Part of a small language model's weights: attention and MLP in parallel.
Each number is 50 + 15 x the weight over its row's rms, rounded and kept within 0 to 99. Layers, rows and columns count from 0. The size before them is the row's rms in percent of the matrix's.

# down: layer 13 MLP down (transposed), 256x64, rms 0.0684, rows 63-109, columns 32-63
# up: layer 13 MLP up, 256x64, rms 0.0654, rows 64-109, columns 32-63
down63 091:46 78 63 51 44 63 76 47 58 66 68 53 98 31 61 38 35 44 57 48 41 41 31 51 52 33 35 35 29 46 22 45
up64 100:25 59 41 37 25 42 52 32 42 66 26 60 50 75 62 50 59 50 49 48 53 39 69 43 46 65 66 56 86 58 63 52
down64 096:78 56 64 62 68 70 55 62 39 21 49 55 78 35 37 38 45 45 35 63 52 39 55 36 56 55 35 48 77 19 39 32
up65 094:41 55 46 29 48 19 44 33 44 66 52 64 82 61 38 46 50 38 62 31 40 58 40 47 58 67 61 31 43 22 50 57
down65 092:34 65 52 29 41 67 37 41 35 43 54 28 55 63 40 61 76 46 71 39 43 63 52 57 69 44 09 15 40 34 69 59
up66 103:23 85 57 41 60 41 46 64 50 74 51 70 61 62 30 52 48 55 45 60 57 42 24 53 38 52 42 26 39 45 37 51
down66 098:49 61 43 44 60 61 60 43 26 61 71 54 60 63 47 27 47 71 38 73 46 29 37 26 32 57 63 55 49 62 50 55
up67 103:32 67 67 57 62 45 61 64 36 30 57 42 56 40 57 56 34 52 36 46 29 45 47 59 29 97 47 42 18 58 44 43
down67 109:75 34 40 48 52 45 27 64 60 52 33 34 17 86 74 52 63 49 60 20 56 48 31 39 56 27 30 53 55 51 43 47
up68 093:48 60 36 60 48 38 64 58 46 62 76 43 46 81 54 28 32 30 61 19 51 44 22 37 31 42 44 54 73 77 71 56
down68 090:74 58 27 30 38 69 65 46 47 40 50 48 37 48 50 52 59 49 52 49 63 28 99 44 25 35 73 56 28 44 56 33
up69 107:62 21 74 65 40 61 42 71 77 59 50 36 62 29 46 35 36 72 54 39 64 91 32 47 64 60 47 36 34 63 28 36
down69 099:43 74 54 67 27 79 67 52 54 13 51 45 75 19 56 44 58 34 41 24 35 43 82 58 59 29 37 65 29 55 72 55
up70 106:56 63 66 71 50 44 27 43 64 29 61 67 35 67 59 53 44 34 43 15 81 71 43 35 39 86 28 59 38 59 75 48
down70 099:75 13 46 53 53 42 80 68 72 62 42 59 41 36 37 44 79 24 47 31 31 21 36 46 60 42 54 60 57 59 40 27
up71 097:52 29 47 57 22 76 61 55 28 46 22 56 53 58 69 30 45 42 56 52 65 55 36 50 56 27 37 29 57 81 36 41
down71 117:50 30 59 70 74 52 38 48 59 58 52 64 74 51 49 47 39 38 52 47 51 61 27 46 45 58 61 83 59 16 46 51
up72 099:32 51 63 40 60 32 63 34 57 43 27 55 47 67 51 63 40 40 46 42 44 62 65 45 54 35 51 22 63 34 58 49
down72 089:45 48 42 57 26 45 43 42 54 70 47 72 59 46 31 68 66 93 61 08 44 40 40 67 44 69 55 81 38 59 33 41
up73 089:58 57 48 39 54 36 26 95 79 36 72 39 45 49 76 35 48 44 72 57 69 65 39 44 71 40 62 51 50 51 57 38
down73 089:30 48 49 64 42 65 69 24 61 44 32 58 34 52 30 81 83 61 53 65 45 37 42 48 65 39 86 36 19 39 57 62
up74 099:19 40 61 24 77 31 61 91 30 40 40 37 67 43 47 35 57 63 68 57 33 66 41 40 44 63 26 54 28 45 41 47
down74 089:47 63 72 62 38 38 42 32 50 75 48 30 85 37 78 82 59 69 35 57 40 26 34 63 51 59 50 34 64 69 68 55
up75 102:55 58 51 69 64 23 52 46 66 55 39 58 45 56 47 35 37 37 64 33 41 31 40 69 47 59 54 37 61 77 45 53
down75 085:75 57 54 28 57 26 49 46 59 57 54 47 46 42 40 71 58 65 30 44 46 56 87 46 52 37 46 63 60 33 52 50
up76 101:70 62 61 41 59 45 65 70 42 53 56 48 60 99 70 46 61 58 54 49 43 40 35 27 49 57 65 41 82 34 34 41
down76 094:33 41 70 49 27 57 30 79 45 45 40 28 57 36 56 54 43 18 42 35 68 73 69 66 56 49 35 53 23 71 69 64
up77 088:89 51 48 35 53 46 48 44 36 42 38 60 63 48 51 53 50 37 53 42 62 68 66 55 57 25 44 39 21 43 48 37
down77 089:51 45 31 60 27 34 44 66 51 59 47 58 65 38 40 51 18 49 42 48 41 23 38 33 62 79 32 36 80 79 48 62
up78 094:21 37 30 67 46 27 62 80 32 61 55 43 69 50 51 37 42 34 43 43 24 56 59 49 50 42 58 19 54 74 52 29
down78 084:60 47 78 36 47 58 43 45 42 42 39 47 02 50 70 51 46 63 48 51 32 51 60 48 40 28 80 25 23 91 37 67
up79 106:34 58 47 44 21 25 59 74 64 41 59 56 80 52 59 48 60 64 52 70 54 62 52 61 72 38 37 45 28 38 59 47
down79 093:46 32 57 47 43 74 66 50 24 32 38 43 44 32 60 49 72 69 82 19 57 53 83 52 54 41 47 46 05 51 42 49
up80 104:36 55 56 48 24 55 57 83 32 46 55 50 47 87 50 40 39 62 62 35 49 37 70 54 60 65 50 80 44 58 46 46
down80 094:52 58 25 56 53 56 61 56 64 59 48 56 54 62 51 45 61 44 53 52 66 57 44 10 43 76 88 93 57 58 58 45
up81 093:23 34 70 65 54 43 40 39 63 92 24 60 68 47 36 60 42 37 45 39 54 71 25 70 63 67 48 71 69 48 51 47
down81 094:55 59 67 64 40 61 54 53 21 25 67 42 28 29 55 45 40 29 58 45 31 62 45 32 49 44 35 47 52 26 68 62
up82 102:55 60 50 56 52 64 50 64 65 56 21 35 64 47 46 38 47 15 81 61 19 58 24 32 47 70 41 61 47 82 36 53
down82 109:47 51 21 34 17 64 72 48 53 48 58 58 69 41 38 46 38 93 76 56 30 52 32 50 41 50 77 41 28 46 43 33
up83 094:62 34 51 37 26 51 56 73 54 71 35 63 58 73 86 48 55 51 48 56 48 76 40 67 24 47 61 34 51 38 43 68
down83 084:43 61 70 79 43 78 37 33 26 32 75 40 35 49 22 42 59 36 68 68 50 38 60 57 70 65 57 35 66 57 51 54
up84 105:37 45 37 44 62 50 49 21 75 56 49 91 57 45 60 58 29 44 28 34 63 38 56 35 72 32 45 39 50 47 57 25
down84 096:30 70 52 61 40 41 25 44 37 44 50 40 62 56 69 44 69 82 62 48 54 46 53 69 54 66 30 60 54 49 72 48
up85 116:43 50 60 44 46 38 77 35 53 71 39 64 52 62 58 51 42 63 51 46 58 10 28 56 24 73 38 23 44 36 62 30
down85 118:90 71 41 68 39 37 28 35 47 77 51 45 62 52 34 55 38 43 56 42 61 76 72 55 33 42 41 31 46 45 42 67
up86 097:59 43 38 56 57 45 52 38 60 35 40 77 29 61 36 71 25 66 44 40 60 50 50 42 23 51 46 39 47 53 64 40
down86 088:75 56 46 54 51 64 66 73 39 39 74 40 52 53 37 46 66 86 42 91 15 47 61 60 53 20 42 23 51 35 42 61
up87 090:48 33 50 41 41 42 53 40 54 48 46 59 42 46 42 46 80 70 59 33 99 59 34 44 46 59 35 54 56 59 36 72
down87 093:51 62 51 51 74 55 28 42 55 30 52 32 63 64 53 30 56 41 54 44 24 27 43 44 31 27 59 83 21 55 48 27
up88 107:63 41 40 65 37 46 55 45 68 52 43 57 52 40 72 54 59 52 10 22 37 73 56 26 30 53 44 22 46 72 38 35
down88 103:61 55 76 31 47 34 88 42 45 64 59 60 63 59 15 72 54 51 65 50 64 28 59 66 54 52 38 56 40 49 51 71
up89 102:46 21 50 40 64 51 24 59 53 63 33 31 43 62 48 63 33 44 59 77 41 84 38 67 66 33 37 21 44 44 43 47
down89 136:42 62 61 71 34 43 41 52 30 38 59 37 87 47 41 35 47 50 44 25 50 49 66 49 35 72 26 60 65 57 54 45
up90 114:72 50 75 52 47 59 16 44 65 33 52 61 59 93 35 15 39 37 47 39 69 63 34 51 54 65 43 39 52 72 59 46
down90 094:44 49 40 50 45 44 69 57 48 44 59 66 43 34 46 38 34 61 69 51 43 51 20 59 44 77 91 32 53 51 44 48
up91 086:49 62 70 45 39 23 59 50 12 76 72 44 54 60 36 46 61 32 12 42 61 48 47 57 39 76 21 60 59 42 44 46
down91 108:36 54 26 56 68 60 40 40 55 42 16 37 51 49 50 55 46 73 53 77 39 66 51 52 77 30 32 43 44 42 38 71
up92 092:32 51 65 47 74 33 46 49 49 39 44 70 50 64 29 36 29 65 48 51 37 44 80 17 78 65 53 59 65 62 53 41
down92 110:40 35 48 42 17 54 55 58 68 52 55 60 85 28 63 67 49 28 55 76 54 35 63 60 43 62 38 28 24 53 75 61
up93 093:53 60 43 65 24 32 35 65 76 74 51 62 58 84 60 39 49 59 50 42 57 62 26 26 37 30 54 76 58 65 73 54
down93 078:41 25 52 41 45 46 61 68 47 26 47 65 14 43 59 66 78 60 53 42 76 50 63 80 61 57 25 34 82 50 49 31
up94 100:67 34 55 30 44 24 74 46 51 52 57 51 66 60 70 61 45 44 28 44 64 67 44 35 68 49 65 47 42 54 62 26
down94 097:49 72 57 62 31 47 64 53 36 20 63 49 72 43 89 45 43 40 70 68 78 38 37 56 34 36 46 43 25 62 54 44
up95 102:65 60 80 42 55 26 36 22 48 77 50 45 51 37 50 55 76 30 40 53 47 56 57 69 59 48 48 46 38 70 79 37
down95 107:19 68 40 64 52 60 57 52 41 35 45 38 27 65 49 54 27 53 57 73 39 53 49 30 45 57 74 16 57 40 43 72
up96 105:52 46 49 68 47 14 53 60 47 91 35 45 70 40 58 49 40 47 57 66 44 75 48 77 50 27 50 62 48 61 32 52
down96 099:56 71 23 35 41 64 55 35 46 58 44 54 85 57 71 58 80 40 51 68 29 57 53 35 68 47 29 24 50 33 73 44
up97 098:54 41 32 62 43 29 36 57 59 71 53 52 41 66 39 24 41 71 67 44 63 61 45 50 43 36 48 59 57 57 88 27
down97 096:42 57 86 62 41 63 62 33 37 30 42 49 60 40 66 42 37 19 38 46 61 44 52 58 38 48 33 77 39 72 29 76
up98 092:14 27 44 42 61 48 51 92 55 14 34 53 48 61 32 35 38 48 25 60 13 56 57 28 51 58 42 46 71 65 53 74
down98 102:92 70 68 57 48 29 63 28 44 46 43 46 75 54 57 44 53 17 54 36 66 28 29 62 72 23 38 20 29 29 45 41
up99 096:51 45 26 43 43 31 26 34 56 68 58 41 53 43 82 63 53 30 44 33 36 49 40 56 57 39 52 36 33 39 39 42
down99 101:49 67 60 68 57 56 61 26 69 31 18 45 77 56 45 40 49 67 44 71 67 70 80 59 47 45 59 39 53 29 30 51
up100 104:46 43 72 32 45 20 58 68 14 70 52 35 78 47 39 51 39 35 45 68 58 36 59 83 37 59 63 47 51 70 49 45
down100 089:65 36 40 56 75 64 46 40 56 59 76 54 31 53 74 47 60 33 24 33 56 58 59 38 53 76 35 50 32 62 49 41
up101 101:61 29 54 76 42 47 30 45 32 58 36 48 42 59 43 56 56 54 44 55 40 67 42 74 36 47 73 32 44 44 13 42
down101 102:41 82 47 29 61 50 59 31 30 45 30 49 61 63 57 52 53 35 69 54 78 62 59 52 73 67 70 69 58 57 66 44
up102 085:34 39 75 64 56 50 73 54 68 31 52 53 79 56 54 33 40 53 40 33 50 37 31 46 69 64 38 30 35 62 22 29
down102 091:53 35 57 25 32 53 48 47 57 41 56 37 62 62 59 90 38 64 65 53 45 72 58 53 38 18 20 56 54 30 64 61
up103 087:69 47 92 46 32 48 47 70 56 83 44 51 69 59 45 57 34 42 44 56 75 49 11 52 43 50 62 44 33 39 39 43
down103 089:28 87 33 34 37 46 62 31 32 25 59 70 49 31 46 43 55 53 65 42 69 72 57 65 42 23 67 47 38 34 56 47
up104 092:40 36 47 46 40 54 23 66 63 48 46 80 56 44 57 45 42 36 82 43 25 42 65 63 65 20 54 57 54 63 32 11
down104 095:56 19 54 61 47 31 61 44 54 47 37 40 20 87 54 31 69 52 59 59 53 76 32 14 39 43 35 59 73 46 60 82
up105 099:65 41 48 62 19 47 31 72 60 53 58 32 63 50 71 78 61 25 59 23 61 55 62 48 32 25 29 39 64 61 79 48
down105 099:34 69 72 31 51 44 42 64 48 55 44 50 73 42 27 57 38 62 12 68 36 45 45 39 36 57 56 82 55 25 49 48
up106 082:61 19 45 32 53 40 25 63 63 57 52 49 31 53 44 49 23 46 32 45 53 42 59 74 65 51 75 38 40 58 40 73
down106 095:51 70 52 59 70 64 60 16 53 34 40 56 24 51 65 32 61 77 49 58 51 54 54 07 42 61 55 45 44 50 59 29
up107 105:56 71 61 42 67 37 32 54 44 61 59 45 68 85 47 37 38 54 47 63 31 83 49 54 29 54 51 33 81 52 47 37
down107 096:67 27 60 28 44 38 53 36 58 71 47 69 61 33 33 27 77 43 39 48 48 75 57 52 58 40 95 28 41 66 52 39
up108 106:63 36 61 50 46 24 36 59 60 55 46 45 74 50 34 65 15 50 55 46 52 46 51 54 46 62 69 64 56 44 37 26
down108 101:68 67 43 66 45 36 38 44 63 61 45 61 58 43 50 28 52 13 32 51 69 70 40 27 78 55 75 37 64 67 60 76
up109 089:34 58 45 25 52 47 31 85 44 50 49 78 13 60 53 57 50 73 49 40 58 54 55 48 43 48 64 42 46 63 54 37
down109 100:49 38 46 44 42 55 57 42 48 29 35 46 21 46 33 24 59 31 54 43 64 46 37 57 76 53 89 34 53 56 41 70